Weights of a small GPT-style language model, trained from scratch on English Wikipedia.
Size: width 576, MLP 2304 tanh GELU, vocabulary 37265, 73.7M parameters.
Training: a variant of Adam for these matrices, 857M tokens, 6536 steps.
Each number is 200 + 30 x the weight over its row's rms, rounded and kept within 0 to 999. Layers, rows and columns count from 0. The size before them is the row's rms in percent of the matrix's.

# layer 4 MLP down (transposed), 2304x576, rms 0.0102, rows 578-632, columns 128-191
071,186,226,212,213,180,211,168,208,214,235,221,232,162,216,168,234,215,204,148,198,171,131,206,250,202,182,152,232,208,199,217,229,189,180,215,201,240,230,189,246,203,200,197,267,100,183,205,190,262,176,148,208,201,220,187,173,251,187,156,233,230,180,147,150
106,181,210,242,177,198,212,209,221,165,156,136,198,200,222,186,193,179,182,134,224,175,194,184,224,249,181,217,139,182,174,239,193,177,195,183,193,207,197,225,188,167,225,276,201,187,202,184,153,155,178,216,194,172,225,215,180,222,230,189,182,219,186,177,160
120,234,195,219,176,248,183,209,227,227,181,186,116,176,226,205,176,185,206,189,184,205,227,197,208,226,240,179,233,214,212,180,201,177,192,201,172,223,207,190,265,153,226,215,139,157,141,178,216,239,238,179,259,175,229,186,189,165,265,232,250,191,216,240,234
109,182,203,187,210,161,185,231,186,201,178,176,175,205,191,215,164,208,204,154,252,121,207,218,162,185,204,195,232,211,186,243,240,187,212,208,182,195,229,202,193,204,240,261,190,170,202,170,203,215,232,256,192,138,204,198,171,148,209,142,156,218,163,241,169
060,115,182,189,228,279,244,247,149,225,202,181,247,202,242,174,188,239,162,167,170,177,253,193,226,215,195,209,148,251,259,273,231,161,158,226,194,206,181,201,202,179,217,233,151,173,217,240,188,235,152,207,166,148,186,234,233,178,189,211,206,236,249,225,293
133,203,171,203,213,213,174,202,212,146,190,254,204,181,250,183,197,181,213,165,187,140,163,220,224,210,179,161,154,185,204,215,258,237,232,121,191,165,138,186,185,181,169,182,221,259,242,222,201,162,132,180,209,221,241,235,189,282,226,188,178,169,168,240,211
065,122,228,186,256,192,229,223,235,138,211,241,195,184,218,171,167,161,196,203,278,234,192,167,170,165,212,200,186,239,204,202,217,212,260,206,208,194,192,238,214,166,249,217,175,147,213,163,179,145,201,191,207,204,245,193,204,200,191,239,229,179,216,187,192
130,239,182,186,168,229,202,208,157,246,207,205,193,264,238,202,192,207,194,195,236,199,201,178,193,146,196,207,233,231,242,211,201,184,224,160,161,175,214,210,225,227,201,228,187,246,236,220,198,163,241,208,263,168,202,185,221,136,190,149,216,194,220,231,201
092,150,153,181,168,245,198,213,186,145,202,209,256,209,186,201,152,273,158,143,223,171,230,202,135,190,210,203,232,180,205,200,180,195,197,156,182,221,209,164,204,210,255,209,230,182,154,160,165,181,232,274,240,247,213,184,199,186,185,155,225,225,204,150,240
094,97,230,210,205,220,191,205,201,230,178,162,171,168,189,200,189,213,190,188,206,189,216,236,154,205,168,276,232,216,230,230,208,213,179,206,213,189,213,198,194,205,189,217,170,143,230,203,175,213,182,228,192,225,178,187,207,214,179,238,249,180,223,217,155
125,115,196,169,269,188,252,222,167,252,162,186,189,206,268,274,163,194,197,188,184,174,231,179,263,207,228,183,229,196,222,217,255,187,266,178,218,219,198,167,180,264,197,204,170,185,241,235,205,268,223,166,212,199,227,193,194,157,166,160,179,222,220,186,198
071,203,208,226,167,199,218,224,248,244,201,197,155,239,217,182,249,213,173,205,124,139,160,204,202,231,203,195,209,224,198,166,252,160,206,247,201,177,212,191,218,248,233,178,195,144,235,212,232,198,152,174,264,218,152,191,250,191,179,209,227,165,182,189,230
085,209,285,200,224,229,222,158,195,220,242,206,209,237,225,186,196,228,242,201,205,172,232,195,248,183,178,216,137,206,241,194,211,203,224,154,225,211,188,226,183,172,185,172,225,195,222,296,276,192,180,190,172,182,199,205,194,224,157,129,213,131,219,228,205
100,208,192,246,202,190,207,185,189,230,184,205,189,219,220,169,189,249,160,218,228,233,252,179,202,126,149,213,218,160,170,223,201,116,153,211,203,211,218,179,203,219,210,181,231,200,182,187,197,218,180,216,123,255,171,224,191,176,198,205,223,205,176,123,211
085,211,217,237,202,190,244,183,190,196,166,228,224,169,190,160,200,191,185,224,169,154,269,211,173,228,229,205,219,187,161,165,207,214,195,200,224,250,222,236,197,203,184,225,213,204,152,243,221,148,182,126,154,202,154,223,204,253,209,251,168,210,186,207,176
105,154,298,214,200,162,279,195,218,217,246,199,216,178,162,186,247,209,136,175,190,231,243,220,255,254,208,210,177,195,221,154,171,206,262,199,196,210,173,197,154,181,178,156,224,239,181,180,222,216,189,170,211,166,188,246,200,213,230,153,194,209,167,188,155
125,226,153,205,221,231,184,187,194,239,191,167,223,242,220,186,228,181,201,237,199,156,173,182,236,181,234,197,213,212,191,215,188,207,199,178,207,208,189,145,308,175,230,165,187,223,239,231,189,217,213,219,235,190,227,178,197,169,167,188,177,258,242,211,240
069,199,165,268,202,191,197,184,241,205,197,210,209,265,219,234,228,154,195,235,196,198,201,159,212,221,185,232,151,210,187,188,174,195,175,247,203,180,267,161,245,185,150,140,161,182,199,165,162,197,179,192,227,186,191,184,157,227,172,226,228,153,263,200,232
067,161,236,210,148,216,189,276,217,222,183,220,258,269,163,183,162,232,244,173,211,239,164,235,197,228,236,248,174,170,243,217,217,204,182,217,145,229,165,171,206,175,158,163,157,186,200,185,231,223,174,176,268,210,191,209,202,195,199,189,193,190,147,199,202
089,216,240,194,155,220,251,234,225,251,225,201,216,238,204,257,218,200,180,216,158,236,177,161,211,160,207,201,216,224,192,211,215,168,239,182,234,244,162,187,181,187,212,214,209,187,222,211,242,230,213,144,172,186,202,167,193,191,186,179,163,233,188,210,200
099,188,247,148,162,236,236,205,156,214,193,209,167,214,235,240,154,167,183,179,211,245,155,206,244,243,195,215,137,188,208,205,231,206,189,166,220,196,198,193,192,194,234,202,219,191,181,195,204,191,200,209,211,235,210,168,208,167,199,200,229,160,266,215,152
067,125,192,238,162,219,240,188,200,227,249,197,159,197,259,199,224,234,216,197,219,199,216,161,197,223,161,236,213,219,223,163,200,188,198,210,197,219,173,178,225,235,198,213,244,206,219,170,254,182,168,234,177,247,172,213,203,207,218,226,207,184,147,212,221
103,231,201,138,206,200,188,176,215,242,169,205,171,216,180,241,188,219,187,245,150,211,159,158,226,171,198,189,215,241,219,180,167,208,179,204,214,216,197,181,183,190,193,184,239,210,196,234,254,208,188,194,214,244,197,147,189,169,178,196,209,171,220,212,173
149,163,186,221,256,251,203,210,189,207,169,218,204,227,209,209,151,221,167,167,207,222,224,202,232,211,207,154,220,233,181,199,152,210,218,229,234,202,250,221,177,185,204,171,238,186,178,172,207,193,170,230,192,252,193,186,193,199,231,171,210,187,205,267,194
088,136,169,177,203,189,147,199,173,208,217,203,237,165,190,218,185,168,186,214,222,195,206,204,209,202,157,216,287,187,178,197,228,200,263,176,200,187,229,224,251,224,163,235,226,166,194,147,204,178,217,206,233,215,151,149,182,200,235,211,159,191,225,221,228
103,162,222,186,182,183,201,213,164,201,191,182,202,196,164,197,202,168,188,187,185,194,162,158,204,231,233,224,183,185,157,182,183,242,173,203,182,218,186,167,216,220,202,210,199,248,202,230,269,180,268,208,189,215,200,239,172,219,180,229,185,227,211,207,237
122,203,216,223,187,254,223,215,228,191,189,231,187,179,264,199,204,159,177,156,179,176,185,214,195,160,198,191,263,217,200,202,179,210,281,225,195,197,151,182,242,202,237,192,199,171,201,197,229,227,229,196,147,187,226,165,214,181,179,218,200,247,171,194,174
066,168,170,224,173,196,186,157,170,208,249,217,237,174,225,215,248,236,135,146,230,155,178,209,267,275,216,217,187,187,189,186,197,213,193,218,237,160,224,141,186,210,240,190,180,198,236,171,220,148,138,199,224,210,189,194,160,178,173,204,232,221,250,224,224
103,161,160,218,232,192,193,192,222,197,156,229,205,233,256,241,156,213,171,209,184,158,215,229,255,144,224,237,179,194,228,182,235,150,243,234,200,199,226,179,228,186,207,240,197,167,155,194,171,185,227,219,163,160,194,195,199,118,168,204,160,181,152,186,208
087,171,204,236,155,196,183,291,162,161,170,242,261,154,190,238,237,158,146,231,226,129,167,192,203,183,134,240,217,206,209,190,216,204,222,202,194,175,213,220,201,232,124,225,170,229,249,206,137,140,218,225,226,213,204,220,196,186,215,213,244,157,148,176,192
125,112,225,179,214,191,155,197,179,212,168,152,223,181,221,141,212,231,206,213,226,167,262,204,240,195,119,192,197,187,200,215,265,180,172,146,196,229,215,232,265,190,190,240,165,203,155,161,206,216,185,184,181,233,217,141,229,202,182,193,288,204,184,226,247
081,195,185,251,197,183,260,172,271,178,225,219,213,189,240,152,191,139,194,213,154,202,233,178,213,196,191,175,243,223,192,169,237,140,204,143,234,170,205,231,186,196,146,236,174,181,207,209,199,242,197,165,213,136,181,211,210,160,158,155,194,185,226,232,182
084,185,185,178,213,166,198,214,166,163,168,237,240,182,213,202,200,178,173,217,207,172,223,175,224,171,228,201,233,221,171,185,222,199,169,217,183,227,197,176,244,209,139,137,206,169,187,181,238,213,110,191,230,184,250,199,186,224,238,231,229,139,185,189,120
124,221,217,166,189,239,242,246,258,242,194,220,206,217,207,179,244,166,184,171,215,199,142,168,178,240,235,182,158,212,190,195,242,156,184,228,198,184,208,192,201,197,225,144,223,223,191,156,153,223,229,153,192,184,146,243,176,232,193,217,149,265,266,199,161
105,183,240,192,191,246,217,231,223,205,191,274,240,188,168,189,183,225,170,175,192,173,202,182,213,196,264,178,235,166,253,219,239,194,165,219,144,221,178,212,167,220,187,184,220,209,197,218,176,272,158,232,204,204,163,178,212,148,200,229,188,261,235,178,192
108,166,188,185,253,184,203,155,181,208,178,198,155,246,203,173,206,203,190,227,171,150,211,220,215,267,181,198,193,227,163,163,204,247,180,210,156,172,188,206,200,216,173,147,176,189,103,204,195,222,205,180,207,244,204,209,189,239,196,184,169,189,199,269,210
112,186,227,235,235,240,174,201,174,194,195,214,219,180,250,232,186,217,178,237,179,278,209,176,197,205,200,189,226,221,251,214,221,190,215,166,164,233,219,199,210,215,198,206,182,225,150,187,227,191,188,198,219,183,175,140,212,167,181,223,176,226,251,230,210
075,147,198,186,211,169,218,236,211,188,192,187,213,214,220,179,259,207,200,146,196,195,233,155,222,201,207,245,180,222,177,180,232,228,180,182,221,227,196,207,194,202,156,175,164,206,181,224,195,186,188,225,171,139,221,238,375,209,195,198,242,168,221,217,213
083,156,146,197,199,201,187,151,223,204,228,177,175,164,208,261,204,237,197,209,209,176,219,145,178,206,191,221,147,225,187,180,264,187,155,245,217,177,217,213,192,157,169,256,210,129,179,168,175,216,202,179,200,181,239,260,193,191,147,203,192,156,241,205,187
091,195,115,197,171,224,256,165,253,251,181,219,185,254,193,193,235,221,232,165,208,210,195,221,178,209,214,199,253,152,183,218,205,187,264,207,235,146,189,269,202,208,226,183,224,158,200,268,211,221,210,176,220,202,210,179,208,206,219,144,229,199,206,183,216
099,172,188,136,175,182,217,167,219,161,183,206,238,209,202,199,177,199,191,191,168,178,232,281,185,189,144,213,155,212,218,187,182,179,232,168,252,196,220,201,224,208,248,213,198,189,167,160,163,178,180,199,249,227,222,158,172,199,170,232,197,168,184,162,167
121,172,166,175,172,216,160,218,228,210,222,287,164,226,163,194,241,205,169,211,192,163,197,177,183,223,235,203,189,258,194,249,251,214,229,227,213,210,163,206,219,214,185,190,213,235,183,185,211,219,237,170,189,192,228,205,219,239,271,216,228,169,219,200,249
110,227,180,168,169,183,260,103,254,200,202,197,190,200,179,191,225,205,245,178,147,194,221,212,205,176,163,157,171,202,200,207,133,253,228,191,199,213,227,187,226,203,168,234,216,221,241,149,251,204,189,195,160,201,186,184,176,226,215,169,165,195,176,246,186
105,184,108,211,212,194,251,144,156,211,142,198,230,211,185,214,226,146,162,213,215,227,257,206,213,188,236,194,225,186,200,165,148,187,215,207,222,164,183,189,207,249,178,216,201,185,161,208,153,199,213,210,203,232,199,182,190,236,195,235,186,198,218,197,236
085,138,197,263,205,210,214,216,169,206,158,193,237,206,168,210,196,222,193,205,264,194,146,184,241,173,177,191,172,167,197,222,172,241,191,219,203,230,222,207,223,231,198,190,186,182,205,164,218,146,137,190,182,185,121,216,178,248,198,190,214,156,182,226,168
099,171,217,240,136,224,139,318,219,173,205,155,180,180,166,205,248,237,214,176,172,218,205,215,218,243,282,172,217,230,183,205,238,201,207,268,157,218,203,189,169,188,231,217,186,192,169,262,189,166,231,224,237,197,149,192,186,219,187,249,199,152,195,222,190
109,182,211,232,221,150,290,255,247,155,214,213,214,179,222,240,189,232,198,235,192,231,230,183,251,176,166,214,181,179,203,239,148,209,290,189,227,190,187,202,201,208,222,225,166,169,140,247,170,222,153,173,175,189,222,222,168,195,197,153,132,152,156,220,184
073,257,160,234,215,254,149,167,184,190,220,193,192,219,178,204,221,180,203,182,180,228,163,230,214,229,176,208,229,165,228,197,231,169,216,222,216,232,201,188,171,203,298,268,245,189,161,184,208,209,260,198,239,165,210,212,149,213,202,193,187,232,179,184,235
070,216,201,186,146,240,271,147,188,217,167,217,213,200,212,173,169,200,192,211,202,132,218,179,123,234,206,193,197,213,149,210,246,189,142,181,233,163,201,188,168,227,188,191,184,226,183,224,181,192,242,207,207,215,218,202,171,230,204,208,234,193,194,215,172
143,200,183,165,185,192,299,217,159,235,182,240,205,195,267,259,237,162,177,239,187,207,235,244,167,197,207,163,256,223,271,187,223,212,224,179,228,163,241,182,216,231,227,226,189,268,203,201,176,202,270,210,206,222,202,167,193,207,164,251,153,185,213,174,182
101,134,210,154,228,140,199,200,198,182,235,158,207,210,259,124,181,221,216,183,251,167,196,191,180,259,217,177,157,226,242,205,167,147,233,187,178,176,181,167,214,201,239,181,149,183,209,222,184,211,186,246,256,185,175,188,181,150,222,165,156,254,188,235,176
095,188,202,187,231,196,247,213,195,165,200,235,163,208,184,163,243,171,176,204,177,171,266,165,201,179,196,242,203,208,230,208,241,176,179,190,210,181,217,220,201,193,223,223,256,223,208,139,200,267,197,164,224,198,223,207,185,218,191,157,222,227,226,171,161
059,168,188,257,153,198,229,219,237,199,222,220,174,212,159,200,158,225,182,206,120,229,193,246,227,188,177,184,195,227,217,197,185,187,240,191,227,173,220,228,191,196,175,239,200,209,222,212,213,209,181,183,207,168,217,246,198,197,178,162,181,216,161,207,197
102,220,174,187,249,214,177,267,197,128,187,162,201,263,198,217,188,237,244,214,182,221,204,231,219,164,194,152,166,164,207,224,208,187,142,205,169,181,197,159,175,223,201,195,189,186,236,211,203,210,166,200,231,186,285,211,178,206,184,200,226,174,230,176,114
117,189,191,222,207,186,173,174,222,212,212,182,212,207,201,199,199,189,217,244,177,180,196,189,188,226,216,203,159,193,250,187,225,196,210,176,240,210,199,245,207,161,124,228,158,229,189,174,211,194,242,216,265,195,191,226,202,153,197,223,177,174,228,228,224
# layer 4 MLP up, 2304x576, rms 0.0217, rows 579-632, columns 128-191
102,186,206,213,234,217,176,254,201,215,244,184,182,142,176,209,129,238,201,162,221,184,215,186,210,117,157,193,252,185,193,182,162,197,202,221,172,189,179,233,226,169,184,201,168,175,194,225,195,226,226,142,259,256,217,257,178,192,199,194,241,213,213,230,209
108,208,226,173,234,202,211,165,211,179,234,218,207,190,228,180,159,224,193,193,190,195,224,163,224,194,190,171,209,200,182,214,190,229,240,182,241,188,187,206,191,226,209,185,246,221,195,206,159,178,194,188,162,241,222,231,191,174,178,224,208,150,151,212,204
112,210,225,198,218,190,240,270,238,217,195,172,163,186,207,208,278,260,183,177,169,207,198,196,184,133,198,263,195,192,216,189,163,186,187,176,239,197,179,158,211,195,209,193,200,178,238,236,197,263,234,246,214,205,190,209,172,158,185,248,252,203,212,184,207
095,266,208,191,193,197,183,216,159,201,189,182,151,245,205,164,156,181,204,237,139,167,203,237,240,209,133,244,218,184,164,241,243,198,285,208,220,181,153,203,199,203,177,200,190,211,165,163,129,214,189,198,211,176,269,196,147,188,209,171,161,200,227,211,164
109,176,262,223,195,253,158,249,192,245,166,253,179,194,207,209,151,186,238,178,197,254,174,182,197,204,198,305,236,211,192,194,188,177,198,237,215,197,149,193,186,209,205,170,155,198,163,218,173,209,198,256,228,179,200,233,213,212,161,226,211,235,238,171,208
078,225,190,202,204,194,239,134,193,243,241,202,203,226,179,196,213,217,192,129,216,152,197,184,238,191,161,222,220,193,210,145,197,193,184,212,210,207,207,231,206,229,191,141,205,198,198,181,240,244,169,224,148,221,182,226,177,185,154,245,210,151,237,244,247
115,220,137,228,182,174,193,202,203,222,201,192,189,121,206,159,224,249,186,198,216,237,189,214,240,127,209,236,256,206,216,152,174,175,180,261,183,203,174,241,167,229,150,141,170,192,189,224,243,297,194,197,188,195,216,174,215,127,217,217,261,193,246,204,171
105,223,166,198,221,243,186,197,242,225,244,217,162,164,223,230,142,183,230,167,179,166,197,210,218,194,218,192,263,236,155,165,104,216,178,190,220,202,138,186,215,218,201,210,214,193,185,177,168,181,219,157,217,258,200,184,184,227,187,181,223,216,193,191,202
097,222,209,193,183,173,175,196,140,172,221,172,164,186,206,167,171,211,219,187,235,231,192,202,213,205,179,228,221,135,217,201,192,168,205,205,217,214,195,162,170,195,208,195,150,270,164,152,197,197,205,251,256,211,217,177,196,231,184,221,218,184,219,224,173
123,227,209,218,222,240,217,227,243,206,223,188,218,191,207,190,184,257,192,192,179,206,191,234,227,159,159,176,212,206,238,180,176,150,220,200,198,182,177,186,224,193,200,250,198,218,191,217,195,174,245,193,226,194,170,215,141,193,225,173,154,178,237,217,185
099,208,176,229,170,235,146,204,248,217,212,218,218,189,228,196,193,212,233,167,197,186,121,207,219,180,208,231,270,197,165,195,165,165,244,233,216,189,194,181,209,244,199,196,173,205,243,206,220,185,174,190,227,209,206,208,193,169,163,186,236,225,208,188,212
098,207,195,254,168,129,219,228,213,192,194,171,145,262,186,219,119,198,146,171,219,228,141,156,191,216,226,241,227,186,178,193,208,204,219,242,218,197,143,140,216,255,180,194,157,158,150,152,214,220,145,187,206,210,214,204,206,183,216,214,230,150,211,144,200
109,194,231,217,201,245,218,265,201,231,213,165,177,207,200,223,209,228,141,163,229,156,158,233,174,193,196,204,273,213,175,160,139,209,258,203,230,199,238,215,194,250,192,229,207,212,243,172,122,196,253,178,155,217,234,221,225,185,219,217,262,174,192,202,199
092,182,193,173,207,249,192,197,216,207,234,183,233,219,193,278,191,176,184,202,230,202,183,176,213,164,169,205,221,214,186,211,177,157,192,186,213,183,191,185,182,257,191,207,161,175,211,213,260,160,223,224,158,218,205,175,186,216,236,241,213,195,207,190,205
110,233,217,193,203,192,126,207,191,205,248,151,197,190,188,204,164,192,225,218,213,194,164,242,171,265,187,211,218,168,233,218,164,165,238,185,224,179,179,162,174,211,208,194,177,197,245,138,173,187,230,202,170,171,221,206,210,143,216,255,183,182,184,254,194
108,238,206,234,194,226,170,206,180,160,225,170,183,231,163,148,153,184,222,176,256,211,187,256,179,186,188,185,212,185,204,236,217,194,226,221,186,157,163,240,93,214,176,253,204,170,190,185,100,225,229,221,201,214,185,186,188,226,185,226,169,158,181,162,188
074,214,177,206,190,194,198,253,202,236,199,182,220,197,148,144,164,230,224,170,212,155,172,173,213,179,183,196,221,187,202,224,213,175,238,226,200,214,210,215,183,226,231,236,240,217,175,174,177,185,264,191,194,184,192,216,242,192,188,198,223,167,190,181,158
085,196,226,269,234,230,160,236,256,219,183,199,224,226,206,207,134,209,168,178,166,127,219,201,207,233,176,153,266,206,171,162,125,188,187,223,211,227,162,183,194,190,170,126,194,197,212,197,213,191,191,204,191,211,225,157,194,236,201,195,227,192,215,147,220
099,176,249,224,194,163,237,193,208,227,204,195,182,199,185,201,193,194,183,193,191,242,224,206,202,132,212,208,193,132,201,225,176,196,197,205,211,184,198,216,233,163,198,192,143,243,202,139,187,144,191,165,253,252,174,248,200,195,231,238,223,204,181,225,271
098,213,217,128,223,217,173,220,222,202,227,234,159,163,171,192,218,171,234,169,248,145,189,220,177,193,198,226,188,184,156,184,185,177,264,178,164,216,205,232,221,204,242,227,123,204,155,181,190,176,200,161,153,298,197,154,170,180,226,185,228,196,249,173,191
098,220,199,229,161,227,216,230,179,195,200,191,228,191,200,183,178,249,201,185,187,192,147,219,216,220,191,233,230,212,176,226,213,213,203,232,243,241,210,211,182,200,209,147,195,217,189,240,187,221,203,259,227,241,187,218,218,235,158,262,178,191,198,168,160
101,188,187,142,218,191,267,224,131,237,183,236,261,174,234,210,135,198,160,198,215,152,186,181,179,161,203,190,231,188,227,218,210,198,232,202,212,186,190,208,220,249,175,176,235,185,230,203,188,211,207,236,227,191,199,156,243,173,213,217,231,240,237,225,243
112,224,177,233,201,160,218,186,190,219,209,204,202,140,193,224,231,224,165,230,187,219,218,205,168,179,144,264,242,163,195,175,196,207,284,206,206,171,224,214,194,235,223,193,173,198,190,160,188,193,179,205,267,213,215,179,236,158,198,213,195,223,211,199,179
101,240,153,176,237,179,99,220,221,212,270,185,164,177,163,218,132,185,192,204,177,216,256,237,196,247,210,181,167,207,192,226,147,159,211,188,205,184,189,234,192,220,219,133,180,254,146,161,160,208,194,222,157,190,215,181,185,166,224,209,204,202,203,178,222
094,206,206,210,135,238,225,193,230,186,191,139,161,185,214,221,194,230,230,165,182,216,200,225,178,252,167,239,202,194,162,198,192,237,231,165,184,182,194,169,250,219,195,215,186,209,215,233,202,168,194,177,222,189,246,198,224,249,144,199,209,220,206,118,178
112,189,253,188,170,245,257,249,201,251,217,225,179,164,205,253,242,248,225,205,159,213,223,133,203,130,189,220,276,222,186,190,210,199,211,230,183,178,168,202,129,222,212,179,183,195,146,200,164,216,218,210,207,222,164,222,201,185,224,242,215,196,207,178,208
071,234,224,199,168,249,210,206,220,173,172,189,174,229,217,176,130,200,201,165,144,212,191,195,153,179,232,169,238,220,222,240,186,169,197,169,207,209,112,272,251,160,218,229,244,185,146,181,222,219,231,210,186,152,187,192,209,238,222,161,173,201,182,105,203
110,241,235,181,251,189,151,201,215,148,229,144,216,226,184,231,236,247,189,213,226,191,198,181,230,227,171,144,181,218,167,205,191,228,195,158,217,140,164,162,210,253,179,232,235,201,208,255,217,211,193,188,175,202,267,206,199,223,170,207,228,225,177,239,205
111,199,234,256,204,215,173,152,196,162,199,239,172,181,185,198,181,168,202,235,226,186,183,246,202,180,231,218,231,179,174,191,164,198,250,191,203,212,194,229,173,179,164,239,214,245,198,227,189,180,273,215,204,242,143,194,170,229,223,201,215,232,176,207,157
110,204,192,268,193,171,101,245,155,135,200,202,243,166,206,185,247,181,211,210,190,185,127,228,188,209,164,176,211,191,174,184,251,223,248,174,244,194,229,200,198,216,229,248,167,209,210,164,163,158,199,266,229,209,201,228,143,252,188,233,190,218,235,236,270
097,192,165,160,147,204,208,205,245,226,169,214,171,236,219,195,178,231,221,153,238,195,211,188,169,250,194,199,200,168,215,177,191,214,228,180,220,170,201,207,241,165,166,145,190,232,150,219,166,230,202,226,113,209,197,226,191,181,170,180,159,244,182,221,167
087,187,182,225,195,242,204,228,199,218,211,250,182,279,189,192,140,259,181,229,159,254,155,185,193,192,182,202,197,215,193,252,187,216,242,203,212,158,189,182,197,179,182,275,207,196,153,176,186,188,203,206,203,249,192,284,196,176,196,143,237,196,186,251,192
121,201,204,226,242,217,238,187,204,234,205,198,136,183,168,221,162,248,215,213,185,282,199,199,204,156,190,194,173,205,213,216,211,129,214,229,165,193,108,182,172,214,182,140,212,197,162,225,199,226,217,202,193,176,194,190,162,244,142,196,169,201,208,204,197
108,182,200,226,186,218,210,236,216,211,201,200,206,188,124,229,181,195,216,175,254,221,175,160,223,134,229,188,177,220,134,268,148,161,235,185,229,208,245,156,222,248,244,194,188,203,216,158,215,221,175,205,239,219,202,212,204,158,177,186,234,193,208,159,224
106,228,146,221,155,201,148,149,211,177,180,199,191,199,208,191,179,135,215,241,198,228,234,179,223,202,206,202,241,195,162,161,251,231,206,187,204,217,251,222,191,150,185,221,215,243,218,197,153,181,159,233,231,216,234,202,198,203,171,180,226,132,221,214,169
092,192,208,238,188,116,162,210,126,199,194,170,274,230,214,212,179,167,185,198,156,148,159,208,213,206,217,216,203,209,229,201,186,206,291,197,290,230,203,189,214,213,233,181,162,205,248,207,188,170,183,209,182,196,188,200,187,184,206,207,199,210,180,194,174
087,193,242,234,198,175,164,189,186,207,192,191,247,222,207,235,213,180,228,195,200,196,213,179,260,212,201,180,239,183,198,189,173,178,257,248,216,170,218,183,237,270,152,255,125,234,202,158,177,229,219,213,230,188,200,220,249,178,202,212,195,219,161,268,207
098,258,194,185,245,221,207,205,233,184,239,215,259,182,176,200,170,189,243,239,187,244,226,236,241,194,226,173,197,142,177,211,224,204,212,216,215,204,239,238,178,161,205,162,166,207,254,231,84,212,184,183,209,214,233,242,188,189,158,187,207,238,152,127,191
095,164,236,225,209,264,129,210,235,253,201,188,215,158,215,170,161,206,201,207,228,182,139,182,208,200,166,185,203,190,226,157,244,201,144,217,199,197,188,162,184,185,196,198,213,213,197,212,183,218,191,208,255,207,213,216,155,223,212,225,246,211,187,238,189
098,232,186,175,156,293,167,225,172,237,215,172,175,179,167,219,195,181,217,209,211,190,190,179,198,238,203,203,205,158,222,241,160,159,223,180,134,220,130,236,183,221,209,192,219,232,189,235,212,211,188,187,175,229,201,171,173,171,204,194,167,212,229,251,159
110,195,211,195,151,194,237,213,210,181,234,165,197,215,249,241,219,159,215,162,237,169,189,216,163,204,177,184,182,209,209,196,121,237,183,169,252,199,163,193,216,265,237,231,219,210,179,138,233,197,145,234,202,220,211,238,200,218,166,213,178,216,215,171,182
109,218,190,197,213,204,122,254,168,207,189,201,256,202,300,230,115,195,214,199,186,222,192,226,190,237,163,206,190,189,236,187,232,207,220,221,225,199,194,198,167,217,192,142,136,218,159,193,203,159,130,234,167,205,206,201,190,189,175,272,202,198,248,227,202
104,206,177,217,162,225,203,223,284,224,234,221,167,217,235,187,188,171,262,169,253,240,222,205,171,129,209,231,201,202,248,245,199,231,140,213,241,206,193,210,183,181,161,176,217,247,188,211,187,170,154,178,214,166,203,212,187,254,216,204,234,181,186,196,179
097,234,175,191,218,201,176,245,229,220,206,223,158,267,206,215,135,192,212,205,106,223,247,218,190,202,206,211,217,239,237,222,222,156,196,196,152,149,188,236,187,195,112,175,242,230,186,212,175,193,251,207,242,154,212,217,216,126,240,198,162,167,194,200,218
108,204,135,184,221,205,260,161,218,192,178,158,201,219,174,149,169,175,179,183,244,239,189,196,212,169,170,241,206,153,219,153,198,184,205,189,225,173,191,180,220,202,212,183,173,236,220,168,166,198,216,177,254,176,254,188,193,233,182,198,190,193,170,162,218
106,216,176,195,217,220,197,160,204,196,246,232,155,210,194,174,191,181,177,236,177,168,171,187,224,173,208,199,239,206,188,187,195,210,241,204,150,171,199,170,185,186,171,174,171,178,211,209,174,210,240,231,225,188,201,160,231,255,194,217,176,219,210,169,154
077,203,242,145,159,175,203,181,209,159,157,180,158,175,233,213,174,230,265,233,263,186,209,157,207,234,268,133,190,238,203,216,170,190,209,171,201,199,175,236,198,211,183,181,194,161,205,221,181,144,201,167,219,207,209,204,223,161,187,238,188,196,158,250,164
085,186,155,211,188,243,177,200,172,215,180,190,220,202,143,147,141,197,263,208,185,234,201,181,212,164,181,179,152,205,183,211,175,176,221,148,205,214,203,163,210,197,239,192,215,164,192,152,157,192,183,223,203,181,223,219,211,180,183,257,255,235,179,151,248
119,180,208,195,193,219,256,216,223,203,193,215,151,177,162,233,242,215,195,242,149,208,247,168,265,181,186,182,217,211,223,126,114,135,231,203,211,170,179,185,181,211,231,197,193,181,189,176,173,199,200,185,232,193,164,215,226,177,170,218,205,191,212,241,232
104,192,178,192,201,223,125,300,213,181,165,199,170,135,177,255,220,223,195,227,251,290,235,144,197,157,190,275,230,209,201,197,140,230,205,233,220,233,154,182,174,246,241,231,180,202,233,188,190,220,219,192,207,182,189,208,183,226,161,264,254,168,215,201,194
097,214,251,144,167,208,222,239,235,181,205,151,227,127,187,179,166,182,195,170,240,233,173,228,174,245,193,240,218,238,212,213,161,207,158,217,227,219,163,227,185,210,213,278,189,225,185,192,197,181,177,233,214,212,219,183,238,191,249,188,210,221,188,204,235
072,222,198,184,224,218,220,197,186,247,225,203,195,166,204,209,213,228,243,197,258,162,202,153,225,213,234,208,222,164,201,146,185,231,193,219,182,182,189,245,227,219,211,107,234,175,207,187,195,181,213,200,216,195,129,210,169,169,232,247,230,145,185,192,226
096,182,249,264,168,191,160,227,165,213,245,242,182,217,232,282,224,155,139,247,227,220,213,158,197,220,221,164,241,232,197,132,192,211,243,249,187,198,170,245,200,261,220,218,204,243,189,181,176,196,221,206,178,226,191,201,207,178,254,248,218,209,218,240,219
114,214,226,222,220,193,163,240,200,231,205,156,279,184,216,213,203,227,245,124,158,201,201,202,198,239,168,215,224,179,200,236,182,241,216,211,185,234,207,224,219,220,163,191,199,211,148,152,185,252,224,222,245,187,174,258,189,204,199,198,281,227,252,211,124